Part of a small language model's weights.
Size: 21 layers, width 96, 3 heads of 32 (1 for keys and values), MLP 256 SwiGLU, vocabulary 2048, 2.27M parameters.
Architecture: RMSNorm before each block, rotary positions, tied embeddings.
Training: a variant of Adam for these matrices, 7374 steps.
Each number is 200 + 30 x the weight over its row's rms, rounded and kept within 0 to 999. Layers, rows and columns count from 0. The size before them is the row's rms in percent of the matrix's.

# layer 8 MLP down (transposed), 256x96, rms 0.103, rows 42-66, columns 0-95
102,227,192,181,231,210,207,203,162,176,132,190,198,157,191,242,220,189,234,214,227,222,265,163,211,239,206,206,150,183,255,217,235,205,188,247,228,212,204,273,202,150,252,223,99,202,196,180,181,242,246,184,136,228,209,176,186,211,193,232,212,227,196,189,176,148,197,219,175,201,183,125,223,219,234,210,190,168,212,201,215,179,203,179,191,202,182,230,171,193,175,187,218,202,203,223,210
106,173,225,197,234,179,206,226,216,210,182,217,166,198,206,304,211,136,206,250,218,163,242,172,220,231,199,213,169,232,184,261,194,212,229,247,200,193,185,179,230,182,225,215,192,186,181,141,198,255,236,192,228,216,163,166,184,159,233,205,188,209,134,187,214,225,255,188,242,220,199,215,181,180,228,138,199,156,153,214,227,243,190,216,216,190,198,179,162,182,211,226,188,226,213,155,200
088,190,160,156,172,162,201,153,207,201,179,162,256,157,214,177,246,194,171,210,205,190,192,221,198,167,210,145,188,218,195,262,230,226,254,227,173,225,190,175,220,164,173,190,226,236,198,178,183,197,289,219,180,194,275,209,248,195,186,200,162,174,176,179,194,250,228,206,232,222,195,194,203,173,194,227,191,216,124,123,199,186,205,176,199,184,208,187,201,163,216,193,248,221,221,222,176
111,215,190,239,197,215,252,149,197,158,255,245,178,184,204,189,118,156,164,192,175,196,231,177,166,172,218,159,211,156,180,240,155,219,203,212,195,253,235,216,200,174,182,203,160,155,256,206,173,162,243,204,221,214,237,198,211,181,173,252,172,248,210,197,190,239,165,203,188,156,219,206,184,193,181,201,174,210,243,223,179,209,207,157,201,164,187,188,211,201,191,271,172,177,191,166,248
093,195,226,242,170,214,200,165,201,201,183,237,165,218,225,245,202,246,258,202,223,185,196,213,240,153,190,255,220,229,197,223,250,217,242,196,222,165,193,197,213,207,175,209,233,175,167,190,197,202,238,215,156,186,209,191,236,169,191,230,260,183,155,194,167,204,167,208,159,198,202,204,200,192,164,238,165,221,204,227,183,243,132,144,255,243,166,154,208,174,177,179,173,153,178,215,134
094,185,191,213,196,179,191,192,195,184,234,163,192,206,180,152,188,147,186,172,166,145,219,213,215,198,140,182,215,200,230,168,178,209,219,197,173,259,199,200,239,212,213,166,196,192,227,206,248,194,276,155,210,187,212,157,210,154,214,233,141,235,249,232,198,197,197,202,207,229,193,268,186,173,165,152,147,215,243,181,218,193,226,137,156,191,191,242,187,230,260,205,183,186,171,189,239
079,205,188,210,183,217,266,180,148,225,211,172,162,228,189,212,241,234,203,187,137,191,174,202,200,163,253,229,208,210,143,210,199,161,152,175,154,190,155,128,181,201,242,254,198,204,249,198,171,173,205,158,208,236,231,201,200,219,248,184,222,199,172,243,236,208,191,132,175,155,213,213,219,212,167,227,193,215,158,220,219,192,197,242,182,222,179,221,244,156,192,215,241,179,203,224,193
103,153,215,223,202,238,210,184,246,178,197,176,175,220,169,264,170,146,225,198,213,260,190,177,218,180,221,227,157,187,178,178,196,201,168,174,152,222,199,203,209,176,210,217,253,180,199,212,236,180,231,148,254,216,153,184,214,188,220,233,223,171,300,183,222,198,171,179,211,234,264,182,221,161,166,173,235,236,207,155,204,203,175,161,219,179,246,180,237,182,206,193,213,211,200,155,210
109,230,197,196,179,156,242,162,195,218,230,187,250,213,194,227,252,174,223,214,157,176,224,271,223,158,206,217,178,242,196,210,191,221,203,189,176,177,190,194,181,180,241,209,171,204,125,177,194,166,188,188,210,211,239,178,188,207,197,139,227,240,225,190,137,181,187,192,255,207,173,186,221,202,191,258,220,233,246,173,217,194,234,208,252,279,175,152,217,248,244,184,195,203,214,207,216
105,208,137,191,198,212,238,194,215,198,202,197,180,142,137,169,179,189,191,194,128,138,201,227,191,178,227,144,253,153,255,157,219,229,179,243,177,164,177,155,195,264,182,155,195,216,161,186,208,216,200,209,160,225,205,209,244,170,210,185,239,187,182,180,188,165,183,176,218,212,166,194,184,214,219,169,222,199,259,248,215,216,240,175,222,190,193,242,157,209,241,188,231,183,182,205,204
103,208,205,156,188,170,216,257,234,136,212,166,186,181,246,188,204,196,200,184,166,228,162,205,208,192,239,152,185,247,157,257,173,191,208,206,186,248,225,186,211,215,165,130,190,206,195,212,220,191,169,231,165,196,221,235,215,201,209,195,209,157,176,166,195,238,188,179,229,209,206,181,199,258,186,201,188,164,167,128,220,205,158,203,163,211,200,213,154,247,165,157,232,197,192,123,243
105,166,233,134,213,210,162,236,140,217,236,188,179,211,183,232,150,226,209,218,223,223,174,216,228,145,223,144,171,213,229,181,164,203,186,229,285,218,206,173,230,218,196,218,232,194,231,167,184,203,152,241,212,188,180,177,241,199,285,190,217,186,207,246,213,177,240,192,191,207,225,166,210,178,219,161,207,207,192,258,147,210,220,167,192,198,228,211,194,219,214,171,166,150,225,178,196
104,190,220,213,212,192,163,246,218,191,179,205,225,208,205,140,224,186,176,177,170,192,188,185,227,276,190,190,174,218,166,250,225,203,205,283,165,228,199,177,179,217,152,187,271,189,195,198,181,242,220,257,204,181,158,202,146,186,227,172,190,246,220,216,199,155,249,193,240,210,219,239,182,203,211,212,174,234,186,176,214,194,224,214,187,177,197,177,180,277,248,161,204,256,179,211,175
111,240,198,213,131,216,278,169,177,204,215,167,180,206,171,201,211,193,185,241,163,171,178,210,224,213,245,163,168,184,162,222,212,231,200,163,196,210,211,207,226,246,156,201,167,196,193,212,174,157,179,197,199,267,226,189,205,196,225,177,209,190,235,200,201,238,150,233,175,198,152,182,199,202,179,236,208,164,220,166,205,220,157,186,208,174,174,188,124,187,189,237,228,228,175,100,234
108,205,186,205,175,169,209,154,229,172,226,164,241,191,223,211,248,166,188,226,200,175,215,184,173,149,216,207,238,162,181,257,207,185,193,252,266,190,231,230,166,189,191,192,239,249,224,202,186,186,239,206,181,225,248,168,233,227,216,196,246,190,195,144,169,207,217,222,218,210,167,189,224,169,234,266,218,160,217,199,184,270,249,240,178,204,246,258,188,208,176,187,163,199,209,201,160
098,192,212,180,169,224,153,227,220,194,200,196,165,210,194,183,255,207,181,205,176,192,221,181,226,245,228,143,218,185,171,235,175,227,221,191,154,157,218,137,217,206,220,200,189,256,214,162,174,214,186,155,232,207,237,236,225,165,214,286,144,216,240,251,184,188,198,169,228,178,242,179,217,215,193,193,206,175,239,206,194,145,182,160,221,149,211,168,233,169,155,197,254,174,199,181,212
082,230,176,206,188,230,199,214,225,133,191,187,249,160,175,226,216,199,216,183,183,263,180,228,178,157,199,251,217,175,162,215,221,179,161,211,269,188,195,235,185,201,190,247,178,200,233,218,186,242,270,170,182,214,240,231,270,147,199,152,169,203,218,214,159,263,185,251,201,145,184,187,215,209,178,200,215,230,208,170,186,193,224,189,227,192,192,192,210,212,248,151,168,192,202,168,181
108,270,190,192,206,171,191,181,200,174,202,213,148,190,240,233,157,197,149,193,240,238,182,185,252,201,210,173,218,128,222,249,210,193,198,208,242,234,229,209,180,168,159,173,240,210,155,199,205,195,141,181,149,202,198,177,176,203,228,181,174,230,216,206,192,198,190,177,201,134,150,171,215,191,182,211,163,182,210,268,164,188,191,224,215,170,202,229,190,203,251,257,253,168,154,196,203
075,200,208,194,205,255,203,226,250,196,185,260,214,199,187,140,209,194,227,212,165,250,271,196,215,189,218,167,182,206,167,292,196,229,169,213,210,177,171,217,204,204,267,214,202,178,226,164,196,204,174,195,201,175,203,254,230,231,196,214,227,138,212,205,196,221,197,164,266,232,265,192,227,198,212,241,142,162,208,192,190,178,207,185,251,219,209,226,187,148,241,213,198,216,214,214,204
089,202,216,200,283,245,189,179,136,248,215,217,176,169,174,202,236,171,230,208,213,199,151,208,178,195,184,218,198,181,158,219,189,208,235,193,208,199,179,233,181,204,207,162,179,167,200,204,161,218,145,171,157,179,218,157,179,211,245,201,178,184,240,201,210,215,169,178,215,178,208,167,205,202,182,182,148,186,300,205,231,174,216,272,199,175,193,259,154,179,218,225,201,208,193,263,178
096,180,253,168,193,217,212,256,212,201,199,244,196,252,216,192,263,228,186,150,200,204,167,170,225,207,200,157,152,240,224,216,196,210,241,192,229,199,199,227,219,207,145,212,184,187,183,162,204,240,173,207,214,212,172,174,247,238,219,141,136,244,192,177,148,211,226,224,182,184,248,167,177,155,238,212,255,152,178,225,165,202,199,200,232,209,225,248,173,200,222,180,257,196,187,218,197
096,144,207,214,208,196,212,199,219,233,248,220,161,235,194,203,191,180,174,134,213,253,245,191,219,219,246,224,221,233,197,209,277,213,196,180,175,224,190,200,204,158,128,182,184,185,154,254,174,166,243,223,213,174,186,143,139,222,184,225,173,217,217,199,176,168,203,202,210,208,212,187,155,216,210,199,285,152,184,199,199,164,200,167,205,236,202,212,233,189,223,220,179,215,140,192,215
111,170,199,227,247,168,195,203,168,269,201,195,197,182,206,231,193,204,240,228,173,159,223,164,168,180,206,212,206,216,165,175,175,197,265,217,197,238,228,181,233,165,241,217,201,186,230,179,153,219,79,261,199,211,189,208,244,155,231,203,165,184,200,196,254,183,175,196,185,217,153,200,188,219,228,200,216,197,183,216,224,231,189,196,182,166,183,202,209,184,252,225,232,132,221,190,177
105,188,210,159,191,221,156,196,177,179,173,128,174,247,193,172,242,224,170,155,173,210,256,200,245,184,174,237,182,176,221,201,270,150,236,188,225,237,207,197,204,244,207,231,236,161,201,191,198,201,202,218,227,182,235,208,182,186,251,225,213,253,209,229,237,164,230,154,223,171,160,214,193,176,178,219,222,196,222,232,152,233,196,217,151,230,179,179,207,246,221,180,239,196,238,171,250
098,202,138,173,174,136,237,186,224,212,204,145,219,146,215,182,240,213,197,226,181,246,215,251,209,187,166,220,199,268,163,213,229,193,197,203,214,155,243,202,187,231,193,200,225,181,197,228,232,201,222,216,229,193,147,201,233,242,197,193,208,179,160,228,211,203,152,217,207,197,219,170,215,134,158,271,230,208,212,166,193,172,212,233,189,224,228,194,182,192,199,141,198,126,164,208,234
# layer 8 MLP gate, 256x96, rms 0.116, rows 43-66, columns 0-95
108,181,156,224,203,171,239,225,232,208,171,191,168,207,154,252,185,203,172,210,151,223,189,206,153,234,253,183,258,262,189,195,159,207,196,251,176,239,243,152,172,167,219,190,208,214,153,208,184,220,191,185,196,199,187,233,152,208,212,184,222,171,207,209,190,206,221,119,185,228,151,264,218,173,237,166,224,197,184,182,190,207,181,245,207,182,259,192,168,206,209,177,169,238,223,220,159
089,236,195,180,231,137,225,179,121,167,183,211,174,276,200,170,207,186,176,191,156,236,131,185,198,177,216,178,222,218,276,179,197,209,224,185,167,182,190,186,205,214,206,193,217,213,198,151,201,222,222,168,193,203,197,185,218,212,224,282,159,216,216,187,233,233,182,203,207,214,172,165,245,245,184,216,174,153,238,137,229,219,248,144,210,193,208,200,225,184,197,179,188,200,244,210,212
116,212,155,203,241,180,227,196,180,225,234,197,231,253,203,189,215,220,211,202,133,193,189,229,180,212,203,178,227,265,251,162,178,208,251,166,200,178,179,198,207,197,259,241,199,148,233,243,212,232,210,224,201,236,204,205,224,164,217,231,166,212,192,209,242,209,173,209,244,162,222,199,242,209,158,229,218,181,234,181,199,141,226,181,161,182,226,246,178,175,205,216,175,150,221,113,180
089,243,239,238,156,195,195,173,218,201,254,195,153,194,171,197,241,226,224,188,167,187,191,218,220,149,178,231,182,209,215,197,197,194,216,154,218,118,192,200,200,231,173,219,225,214,207,220,226,198,207,173,152,213,203,209,205,240,217,209,248,237,200,251,162,166,185,206,239,199,220,170,212,193,168,240,185,220,169,261,213,195,169,182,248,169,221,189,203,166,253,244,217,117,214,156,145
093,187,205,161,197,167,201,164,208,182,213,214,182,220,184,204,168,196,234,221,182,172,145,236,249,225,179,170,202,177,218,152,208,162,260,246,215,215,204,106,188,229,222,209,206,176,178,232,223,201,225,137,191,191,228,161,171,198,212,219,194,247,252,208,207,178,176,189,273,235,195,176,219,220,166,211,161,138,195,223,183,236,194,175,209,198,196,251,216,196,219,159,157,157,223,218,255
074,172,191,153,163,177,200,187,158,212,120,216,250,186,218,187,170,165,180,222,215,208,176,175,279,182,164,179,202,215,185,200,209,257,175,228,161,148,206,173,217,153,158,176,198,160,199,178,208,213,202,203,181,203,186,174,233,152,219,233,189,232,256,241,202,188,217,265,181,162,239,207,213,192,215,197,263,168,213,181,151,258,245,186,169,219,211,212,193,228,192,202,223,202,162,203,227
098,158,172,169,162,216,219,203,166,183,206,214,184,208,259,191,216,184,143,157,185,177,189,191,224,161,243,178,178,245,228,194,221,186,209,223,204,157,193,184,190,173,225,172,200,191,130,146,177,184,170,211,167,155,243,209,237,237,194,199,207,241,240,171,250,195,189,177,223,184,182,132,227,212,202,193,230,192,201,226,140,176,199,187,213,248,196,194,182,135,192,212,165,188,201,114,155
107,235,216,214,133,210,203,182,180,258,244,219,192,178,176,197,198,208,179,218,211,201,190,206,275,248,129,158,169,171,203,215,212,156,208,162,188,251,241,162,184,239,232,230,176,240,229,182,179,216,228,210,233,159,240,187,145,200,159,217,192,163,188,191,238,184,191,167,208,179,124,192,218,156,169,178,200,145,206,218,167,210,164,172,192,231,201,174,197,196,216,181,207,166,202,234,167
109,193,133,219,198,200,222,212,233,166,170,230,208,196,192,218,209,178,208,206,179,157,209,182,252,153,273,162,198,206,248,207,177,257,186,239,220,194,167,206,140,239,207,169,199,211,224,220,199,177,171,248,152,199,238,206,231,152,156,198,178,220,151,198,262,168,199,180,195,193,134,180,209,228,208,151,260,218,222,212,177,237,169,210,190,182,189,177,144,221,227,200,178,188,187,203,163
108,181,194,240,144,200,227,165,175,237,218,242,177,172,195,215,197,190,148,185,168,204,155,286,218,218,167,253,245,252,168,211,190,175,201,196,211,203,199,233,173,206,202,248,176,188,209,152,244,231,218,215,242,238,199,217,182,276,241,214,203,200,205,172,164,216,201,194,240,214,204,238,165,188,201,196,182,217,145,213,211,209,131,178,217,214,163,203,167,156,242,228,165,243,197,197,195
103,227,121,179,222,248,201,200,200,237,190,187,170,137,187,221,186,188,204,220,179,223,183,157,216,196,203,194,178,251,180,206,194,206,238,236,262,237,180,205,221,172,198,200,213,228,181,254,183,231,264,166,206,220,227,282,235,196,185,209,212,209,232,219,211,207,230,204,175,155,165,260,239,184,193,184,155,182,204,203,222,191,255,153,175,212,179,188,276,182,197,201,175,176,153,205,199
103,217,161,170,165,210,206,209,180,222,209,198,185,252,218,205,182,215,198,209,169,200,201,189,244,211,194,217,206,218,193,257,216,212,223,203,195,205,279,247,217,196,200,208,189,219,196,221,184,174,159,226,199,178,208,207,187,242,154,166,168,198,185,157,222,248,231,182,198,264,232,197,197,149,213,193,256,145,240,185,175,208,137,210,197,209,201,229,213,121,143,264,223,208,198,247,272
119,189,168,201,192,225,206,213,247,199,251,223,251,187,232,226,203,161,149,179,176,179,146,212,219,225,160,210,239,241,176,217,142,193,166,274,215,187,243,196,213,176,225,205,234,176,165,172,189,229,141,205,216,208,214,210,216,175,230,208,201,209,163,161,271,173,180,211,202,155,203,178,209,157,181,159,184,155,185,200,163,211,228,231,209,266,226,193,196,197,230,205,216,140,223,201,254
112,214,214,242,157,164,242,210,164,119,168,196,191,176,177,221,221,214,249,203,166,238,195,214,215,185,221,207,202,128,191,268,215,207,226,172,226,201,199,178,206,208,186,221,193,275,221,231,243,186,196,185,202,201,224,176,185,190,212,223,271,190,196,189,182,218,177,290,213,228,193,214,190,221,253,222,223,225,213,171,170,255,194,197,251,185,210,274,213,182,174,195,198,193,195,236,207
094,252,186,179,177,225,180,181,188,223,143,231,223,210,206,194,156,181,211,228,264,249,182,160,211,226,131,201,222,196,198,213,202,174,218,219,221,282,208,187,153,189,167,188,174,180,219,190,233,170,174,199,213,203,216,171,171,189,197,194,186,243,179,185,210,199,184,232,173,215,160,206,190,210,158,200,180,145,167,228,167,176,244,259,193,237,223,220,207,244,255,216,155,212,192,289,193
083,235,207,167,246,242,225,271,161,191,176,208,183,175,192,220,211,184,171,221,171,196,177,212,169,174,172,202,246,162,183,218,216,154,237,175,203,226,220,186,249,230,162,300,194,221,207,175,183,174,189,218,127,192,152,227,184,137,229,196,206,194,168,216,191,221,246,251,220,209,199,200,222,199,219,219,193,193,185,235,200,205,212,210,255,195,259,229,192,222,181,226,197,143,215,212,244
105,172,267,173,168,260,227,189,161,264,216,239,179,210,214,182,229,194,209,220,191,211,226,243,196,137,180,200,203,262,179,161,223,207,155,195,178,198,181,209,237,210,221,238,148,219,199,195,250,173,208,173,248,216,182,180,255,199,206,206,253,189,178,191,201,207,161,230,173,220,217,188,201,230,213,215,236,176,184,175,266,243,208,184,163,217,214,210,255,170,206,235,205,188,146,141,202
072,214,132,211,196,263,156,211,230,249,200,194,148,196,193,184,192,138,208,193,207,186,176,182,208,204,219,196,213,167,178,211,168,159,221,135,190,173,173,193,266,250,242,144,183,209,163,199,217,217,220,171,221,216,181,114,194,196,210,235,215,219,244,223,198,157,137,183,181,217,248,199,203,181,196,162,158,212,178,219,190,164,209,207,219,194,211,208,203,195,214,143,209,200,139,165,206
089,197,170,238,170,204,271,202,208,203,180,187,258,197,175,187,261,228,166,209,222,259,182,211,218,247,218,177,269,264,173,240,174,225,213,199,204,229,200,218,263,192,221,245,175,192,197,205,156,191,180,207,193,174,192,197,257,234,183,193,190,139,198,188,243,182,184,229,230,136,211,177,223,210,163,178,233,175,221,181,166,238,256,201,188,197,182,179,194,200,215,259,191,207,192,193,155
092,201,233,153,216,168,215,196,224,189,163,185,176,159,193,224,199,187,152,246,216,231,172,226,210,153,184,225,232,205,240,181,194,197,142,200,143,191,182,214,235,219,187,196,230,220,165,183,135,156,181,277,186,261,171,173,203,154,261,216,177,230,210,183,182,236,191,204,181,216,240,204,177,208,233,213,226,183,194,157,256,189,255,153,232,223,233,203,167,234,215,197,176,193,211,229,161
091,165,194,206,184,198,155,188,180,237,234,178,228,253,233,192,131,214,137,180,170,239,212,214,188,229,238,203,217,201,211,223,199,216,214,227,218,275,201,155,192,187,190,234,208,236,141,185,200,189,191,212,196,203,194,101,196,189,192,221,191,256,240,225,169,205,190,172,209,185,198,200,192,193,196,189,238,153,208,161,146,174,232,201,216,274,198,174,183,230,222,193,178,165,222,135,192
107,237,207,234,210,210,190,257,220,239,204,207,165,160,215,236,146,182,246,201,261,196,199,245,209,215,182,220,250,237,200,231,187,281,159,221,205,223,215,181,191,177,178,224,228,171,207,194,200,192,184,137,147,166,188,220,227,225,243,233,186,159,221,221,256,227,215,156,240,203,167,229,189,147,229,193,237,209,225,223,254,195,211,201,201,196,207,164,203,159,205,225,178,213,205,231,257
105,186,177,234,157,207,166,214,228,208,183,207,167,225,230,181,150,213,203,180,180,232,194,206,197,126,202,199,162,217,222,182,172,221,160,293,176,215,206,198,241,245,181,222,194,176,189,241,250,179,185,200,210,220,242,230,200,263,209,232,197,188,210,269,205,184,199,207,233,228,199,153,191,141,223,191,222,152,219,162,234,175,222,204,199,185,230,253,181,213,233,213,190,228,259,223,149
105,250,184,231,206,271,182,219,194,227,191,235,224,172,170,242,179,151,253,183,243,187,195,206,201,178,223,155,170,196,232,199,224,233,218,232,145,210,225,253,202,191,230,193,211,213,175,176,231,180,147,228,211,211,154,167,206,185,255,221,162,198,202,223,255,153,185,201,170,145,154,170,170,165,222,136,210,239,192,244,197,178,203,211,225,224,200,183,157,171,214,199,202,215,251,229,212
# layer 8 MLP up, 256x96, rms 0.107, rows 43-66, columns 0-95
107,236,175,221,174,223,197,174,172,235,217,203,241,224,178,155,177,218,179,198,157,136,215,167,154,186,183,244,209,183,180,145,184,194,176,200,152,209,214,179,195,264,201,146,194,265,220,218,190,182,152,175,231,143,166,177,182,212,289,223,195,208,233,218,212,220,228,171,214,191,240,203,189,226,220,210,234,185,232,194,188,208,160,243,232,187,220,229,149,226,169,166,175,233,240,212,194
085,201,269,218,189,198,133,201,205,216,154,176,198,222,209,206,199,209,235,240,193,231,222,206,198,173,173,146,180,204,226,216,224,207,211,177,230,171,178,214,184,205,158,229,180,228,212,205,191,200,203,210,238,152,139,230,246,223,239,196,197,243,155,223,228,150,225,170,204,179,160,176,175,233,110,210,215,239,279,234,179,218,199,214,239,199,241,207,211,146,191,183,157,209,231,213,231
112,234,165,243,192,183,182,175,225,176,210,201,240,204,160,273,145,236,221,243,160,134,216,201,220,217,205,211,205,182,175,200,199,273,213,208,199,196,196,195,182,219,189,165,165,186,212,163,204,242,193,193,227,163,178,146,160,213,234,230,173,237,242,228,217,206,224,206,235,245,211,176,178,156,241,164,235,157,208,217,230,240,184,197,178,194,220,226,216,205,198,110,206,193,206,252,171
091,186,205,210,188,217,140,205,203,257,208,267,208,163,237,227,214,229,213,226,167,254,161,177,223,226,209,203,153,257,226,244,215,178,187,209,202,210,198,230,250,242,179,179,230,219,194,233,171,166,164,193,229,185,197,196,206,161,220,211,193,159,159,178,200,186,199,246,225,261,216,141,148,180,201,179,183,239,166,181,208,214,228,237,235,199,186,190,110,199,175,186,203,243,220,232,206
095,207,192,210,245,222,112,175,236,223,196,182,259,221,215,198,165,177,137,202,250,164,212,196,187,196,212,155,206,185,198,223,216,234,263,154,220,128,171,242,223,198,219,145,154,174,180,190,155,219,152,189,222,232,210,194,183,233,211,183,183,208,172,205,230,212,156,203,235,206,200,179,175,154,197,176,207,141,214,162,194,170,173,203,188,171,212,150,207,157,186,174,157,196,180,213,176
074,203,188,171,215,183,219,123,203,180,180,239,229,182,245,128,174,190,192,162,218,216,187,160,200,223,187,178,268,269,164,141,218,231,167,229,173,226,179,194,186,206,173,218,198,203,195,202,194,225,189,169,213,204,198,180,205,203,156,219,176,135,226,176,157,179,193,232,186,189,134,159,184,233,244,190,161,141,260,178,154,175,246,206,186,188,234,195,213,189,204,181,214,179,224,186,218
101,184,221,181,211,217,153,186,224,218,316,193,184,190,198,218,213,234,218,176,216,184,216,186,145,203,191,184,152,184,174,167,179,191,176,221,179,198,238,161,206,146,233,245,249,243,164,186,200,210,230,160,146,198,170,148,180,174,246,191,170,206,147,190,164,228,150,226,180,221,162,195,215,201,168,232,197,203,164,255,210,233,179,189,195,178,208,168,225,198,156,227,164,226,200,212,229
111,229,208,203,180,190,217,213,244,141,221,146,228,191,203,209,214,151,224,258,187,153,235,243,177,177,224,161,156,198,234,198,141,237,156,208,194,224,180,207,162,237,188,199,224,199,194,168,123,177,209,199,227,198,238,180,236,202,190,173,241,223,201,203,188,190,157,174,220,147,156,197,164,186,154,149,179,186,241,202,176,198,194,231,198,234,164,264,216,250,214,202,188,225,180,194,245
105,179,202,184,157,190,182,170,199,239,197,165,229,216,168,160,240,212,154,218,162,196,199,158,168,220,153,184,196,243,240,249,196,186,209,228,196,205,206,188,222,184,153,231,235,152,204,228,203,177,166,170,227,246,216,219,159,260,207,195,227,225,183,161,193,227,245,180,220,198,195,192,188,168,232,158,180,119,260,156,206,202,169,238,226,224,248,135,175,176,215,210,224,211,201,158,218
112,208,180,192,211,163,166,220,230,201,240,248,224,208,154,148,196,255,188,192,189,176,176,169,183,208,185,198,221,187,247,215,212,197,166,177,217,240,171,187,205,179,235,231,158,141,164,264,220,173,257,254,178,176,232,186,219,186,209,174,219,174,256,192,224,244,191,220,190,198,178,213,212,216,261,233,215,230,200,158,167,223,239,154,129,228,192,161,262,221,200,189,200,184,173,223,193
106,242,233,209,154,222,219,231,211,148,217,211,240,243,194,169,214,231,253,184,194,205,239,181,169,236,218,250,200,158,168,186,210,204,242,182,200,181,204,183,162,125,270,203,126,147,149,172,215,208,216,203,229,188,225,220,176,239,163,225,195,206,190,211,177,252,225,232,228,201,236,229,212,243,210,234,236,230,187,217,194,183,220,221,170,171,206,210,198,215,202,257,235,188,227,242,217
106,141,221,181,198,178,226,245,187,205,137,203,157,208,173,217,227,158,206,183,185,218,179,168,155,223,175,200,206,199,187,223,201,267,167,228,235,142,205,216,188,207,170,172,169,206,179,189,231,210,218,166,174,140,185,190,209,221,188,238,218,208,212,254,220,226,211,153,280,189,203,179,141,227,241,193,215,217,178,237,150,235,225,180,202,211,252,244,168,228,180,234,230,207,149,179,180
115,231,186,139,142,182,254,112,168,215,167,204,160,186,171,176,218,244,232,174,181,214,189,206,162,191,261,204,176,150,217,238,245,212,209,161,211,192,173,178,196,196,174,229,241,207,202,227,197,185,172,233,204,222,224,155,185,232,201,151,196,198,188,257,219,189,193,152,183,243,168,206,172,249,189,200,247,209,210,201,199,218,183,182,186,121,169,189,171,178,174,205,166,191,207,203,158
115,189,219,203,252,226,150,238,201,244,188,239,166,203,157,251,203,202,225,188,233,215,234,224,190,202,184,190,123,153,228,208,246,219,234,166,213,183,195,176,245,169,180,226,203,193,233,142,210,217,202,238,223,250,182,230,224,236,188,169,199,224,223,189,241,163,203,207,178,187,184,208,240,149,178,240,167,187,185,249,188,253,206,135,221,234,216,177,221,208,203,197,223,241,239,192,257
097,173,141,146,203,195,204,178,174,220,201,171,225,224,183,166,227,199,165,233,220,234,153,173,194,173,231,251,234,177,250,186,237,227,191,198,215,214,207,196,187,219,154,180,147,218,200,200,229,221,187,173,171,216,177,199,226,214,190,187,190,194,155,213,205,243,185,219,142,170,235,194,157,217,250,185,179,215,245,188,183,213,193,210,200,114,230,129,140,234,184,213,188,263,144,203,194
081,194,241,186,219,209,223,219,228,209,217,188,180,238,197,230,202,174,227,211,212,283,254,262,157,211,230,202,176,186,193,213,270,192,201,180,191,234,190,255,187,190,178,201,197,188,219,157,233,151,195,247,210,199,228,241,209,159,191,180,154,172,229,208,205,233,226,272,232,193,160,220,189,241,194,185,190,214,211,181,244,206,239,239,221,227,176,270,175,177,230,187,189,227,134,211,176
115,226,149,216,166,185,186,206,233,159,206,222,239,175,194,224,184,239,197,164,231,181,177,189,241,263,157,202,164,172,198,226,233,169,266,215,174,244,204,181,152,220,162,185,223,163,169,192,149,203,209,229,163,203,246,239,132,189,205,185,140,216,223,194,163,207,212,203,268,155,188,203,178,188,172,240,155,204,227,237,181,192,208,186,232,236,156,180,189,195,149,205,222,191,214,231,206
075,215,166,222,179,190,210,216,179,194,174,167,164,183,195,212,220,166,143,199,268,189,135,139,170,172,225,244,192,264,183,147,153,210,166,236,146,191,189,211,164,216,181,200,211,176,167,241,209,194,206,153,216,180,187,192,187,137,186,196,252,182,194,143,195,172,166,223,218,158,233,181,203,167,170,165,223,254,225,173,136,206,188,193,186,172,217,220,155,205,209,211,198,191,177,202,219
090,152,211,260,157,234,221,139,261,212,199,232,192,171,149,220,199,160,147,195,148,190,215,173,173,211,240,184,193,238,134,209,201,191,199,120,217,229,220,219,229,211,202,205,137,174,260,222,172,188,196,210,144,171,242,197,185,163,196,222,175,205,193,205,208,211,211,189,154,166,209,229,195,217,232,218,227,225,199,251,174,193,196,166,227,221,215,185,239,197,164,218,231,207,232,199,173
092,266,227,213,239,194,169,231,201,197,248,203,148,216,168,218,173,269,197,154,187,184,185,221,161,231,194,232,215,149,211,212,207,269,191,145,176,152,211,205,221,189,202,173,218,221,263,197,228,189,179,234,219,136,158,155,162,210,226,204,215,213,213,207,242,168,231,176,208,212,225,168,189,217,192,197,198,190,178,226,189,217,178,274,220,219,141,172,175,203,185,198,175,216,196,145,169
090,217,209,217,195,190,237,228,220,188,241,220,203,188,131,208,201,242,222,155,177,156,184,265,221,179,183,238,184,154,219,258,189,227,189,219,204,200,172,149,198,194,173,256,247,175,189,175,216,167,142,205,189,207,231,208,171,214,221,195,230,240,173,208,202,223,243,172,249,213,221,192,246,245,226,185,201,213,180,256,212,166,246,169,186,224,223,273,230,254,174,239,201,193,177,224,212
108,253,210,164,233,230,223,205,209,183,229,194,227,237,207,141,193,165,229,168,194,165,167,180,189,224,147,225,200,170,136,188,190,235,178,234,177,231,164,168,255,208,183,202,232,214,187,210,215,135,128,181,270,177,199,152,209,193,197,180,220,213,165,198,215,132,181,199,186,190,193,209,208,250,181,198,189,206,171,164,205,221,171,226,262,166,245,192,220,197,239,186,216,212,216,257,215
105,179,249,201,203,218,178,179,192,188,235,227,225,214,216,191,178,265,183,175,157,255,215,164,200,187,266,206,218,161,246,276,217,178,171,213,178,194,171,178,169,193,150,191,198,266,213,199,208,191,212,209,187,245,187,215,167,213,152,209,218,198,177,158,190,150,206,223,174,181,204,131,177,132,168,190,159,200,201,154,246,178,152,220,238,182,197,230,219,225,220,199,168,201,214,224,160
098,202,183,248,197,168,182,183,237,138,189,165,258,144,153,212,232,207,200,235,201,165,199,219,260,169,212,184,212,181,192,204,296,186,245,205,244,175,169,227,246,197,224,174,182,203,184,248,232,200,191,220,176,249,211,177,211,220,244,215,234,235,171,195,246,242,193,248,158,166,163,180,181,208,231,231,188,166,204,240,225,162,229,178,202,153,204,184,191,200,225,231,200,181,205,216,190